Weights of a small GPT-style language model, trained from scratch on English Wikipedia: 12 layers, normalized queries and keys.
Each number is 500 + 25 x the weight over its row's rms, rounded and kept within 0 to 999. Layers, rows and columns count from 0. Numbers have three digits each. The size before them is the row's rms in percent of the matrix's.

# layer 2 MLP down (transposed), 640x160, rms 0.128, rows 275-286, columns 80-159
089:491459492489521459496492492464485516478515513513528500476499499566481470489472487518504542510540506504504499494543538522526486501492494487488478481513465474468494527527512477501516512493522498490553477522528483480501519509499560541544518476
098:519526455510525471513532500487486484495504478524549524484514522503533526510485564498496488491472502477502511528439474494487532471489520505518495517483511535465509526526508501513484537492491493469484532528558532461546496505480548475459434514
098:474480508512522503505524509483472486522482518462496529482522470479491525523522508517522462467469504520488513534512532461495463509507469477494467529492484455521497540506486485512526475526488486500483514495478512519493493519502496532488521483
100:518499511505515521534493462501535524478515444552503529507472491516502471490503537471510488472487494507525464499502443535465491487540535489497452486515503480451499523513487496500495464501524497513469466446461568520464533506531485532534466494
102:482439497503474480465523531490499512467518530543476516502512532508499525493486504542503482491480493513466432508502508533482541523500430471516477490512497457498503510512535546541510509522507502512487466538493459468519450494484483504435508505
108:528501471493519537506501542502504459460469462535493492524442527486546493496522439529507507475530543467481490497554489462482523461486540512502520538502477480514467525499545550515498485475492476516515524481534540495485518460546501512513496540
108:478488472530495444492520517515497467489482472549506495498490441522496498481532525552498499499506500490482458514490501533477540536488478545497500477526476477413507467525472465527490469504489471523517489452500483528523475511499518475521538479
081:488516494510503452504500486520513481547486488516530487476517489499556525493535510518417491487450481502495507476494507491485459479497472509450497477502497488494494453526501505485481531531519518463479505527480438498512501512490519510496490454
103:507522462527467473547494474481477530495535506484473492511480504526524494498508510467458496519503488520447548532481531504474506489516504490460490530522465497499500517536496477484486511504525525465524484495544461480535473469492518516497499475
102:528526495523479500550464479529504525513537485478501518487506507521513489499484527528487507540502502492489461517536524502474516529498516465440482473505495477508508512480491470499514488484536514512507471491523521517511503505522496474537524518
105:574481477539510509475509527492515505486549500461505515527480518500459506501542478490534523506486515499504527491454495474455508489477513478487518527499489454456495472519504540506518558507483493519513503505495517501485514505481498501525458512
122:484550504491481479483532544480507455469488504515465504500523496512447496505515487528510457519532489498530527481498481465531471499491481479524515526482475495499544484490494485486542471534513488495521531484549555499485506436554507515522515466
# layer 2 MLP gate, 640x160, rms 0.14, rows 276-287, columns 80-159
092:506495481514486469503481472514460530508495494493498485510506477485475511491491505469503557499502503508465517488493484450524478557498477515507501532492463497466499457453490484492496500520518529525496506494531521486485505462502503490518525488
097:517502512467550488540528490489511549502489475470509497457491502515524532546507484528502495456507476478476499477548494431488546506482512480451464506490493495498500525470515497550498510500520487502455487500518521527507525540514542513463532487
092:493487522500493521504504487437468509514500468522474471561472499516492478481496516492508526481497478488524526518485506513522527487469493485524475476483499500480532549444526540501505485581453492491447495479506525450466512514486481509471489481
106:472539522487462501498507454509561508528520474464493533493514503500523442500425493520487461471531546462477478482477519528478496510478542526501500480495515498506481477486526491573470505460502499501461500505511531513517495498518516534522464485
105:521517519477486498503500517502471484526503483493455488444503516545478524498480484487492503472525526510510558494473460517494501515510509491528493492523512499521575479497548554494542501448497525474475512489507452503488500525514487559484461493
105:525463532484532499493467493488449483526511462568542531494472492475497509496458494478491485467502466503477471477550501494461544548468520513495469446519522536500521498507510474504472486483511506503491482506496519494525471484526483500476500486
086:485489503514516545495501504495490484508540518523515507514518477511519498426520480558451493489509548520494500504514490480517553467465483510515524522492497484553479492489446483523483511502546482467496533486462557497472518499488496519513510484
104:570523493451485539554478565506518536505509491488500525481486480536504520487487489476448494499483507518487500483523457452491530459564529495465527505562450526491522473487493486497498520495498465504485482490492515482477444486517450538477515512
102:550501520470495517472497518489459514498505491502549503537488513510477545517488493514477493472501500527499534508497485509500574485480482467523454507509500476496504524575503494551520494497523514522463450490523490507515490487507516562495499467
099:515455466488503482523551492545532481514498545478476528514495443491519510470493503517522466498521485475499521467518555542499485513522485511515485494536495504535476507488496517489500468487492518513458521480462501471456494483476515528509517508
106:521502536500513513509462494549495560526512475522501493465508542520474447522532486513507478483463527521507506517503533488490500511468438475478467500476518535486516452469514530530537517499510539519465461478511492506492501484476525479496480464
117:513469510485492464502452541477535482544529489502534509503545484506513478508466520460501508497495487552535497483531512508508524456528514544473490480480505494506506527544459529541515475532525522497472481470539498526500512507473458510520512503
# layer 2 MLP up, 640x160, rms 0.137, rows 276-286, columns 80-159
099:520490452536507472512530510520490521479522492520558524473492528467540510524493524477472470524494432469481485524499499512510527495514503457529519494506523517493461509515489459529497518467484504525458520445523482470537500499536530487476499476
102:476515500461509428527518489486455459466496516446532459514497533496522549488508489513514459513514496525481508537498490491498487488494489493496499486482477449510509502489517526477512537501489531545475469556533500480492500495520464516507483463
097:497514517515487525511491483467540520450528522528530546493481525522498502445503527479497491502504513481500462512509484531506547508499521516535474458505529517482446504503536501545481515481534503518456519493441532498537549494497504489458512484
108:486447474534426454511504502518473528514497505514548515486537522528488507463520482523495480507520515497500463508511513510507475515506504472498483488489485513464490492521499448504504545471476456491513547539471511512490445503528506545528499493
107:515420490520508514481509467516480513503551527535505493551504490491526527524540521533549496467474494538458458560515520520492499512529487537511540503470476464486525491484475503522464534546506511524504497478500474527530495531478460488504461524
111:499487477531525472549498492478483547496518521496467518510471496544417509550469515548516495483474493503516501516467516533531510495489504542529497509527513502507494545539494461501502454475482502519491515504478493497473546491468522495503501458
083:489519497542450526503503523514510481461460505492496500522500493577474483486522515503523469492519516490516508480493476492519479533482522508464461536475508495531525519480522482496507518499527470529544520471511524508475475467505491509539507553
106:486556464451551491511443470511488523535510516490469543463503461518481495520483497527504502482508500527445451495527490506505510477522476488522519505486463526480531499518483480528512526490518479533532478478494487524520504486506526528461530551
103:498492531495523484446509507501469514485486515532528527513497528525472523488468528512493497494502488543492489485496496464504500515473492460553448522475493503459500498498500504527517513520533456528520496506529480505479486461545483510498495520
102:475501499469469485491438451495467494510486516535497492497507487485546435459531533502495512517538490524504489476488525523513489487507462526463457487527482520554481481484474492480481525495518521468478538505469506506440504499497469487472538516
107:473489515533497486539475498525531526503522518562482496450504549523472470523500497539520488494478518492513518523536522524500536545479486502464507485475519487507508466472528477525511501528507568489485462495542489483469527482487504494497450505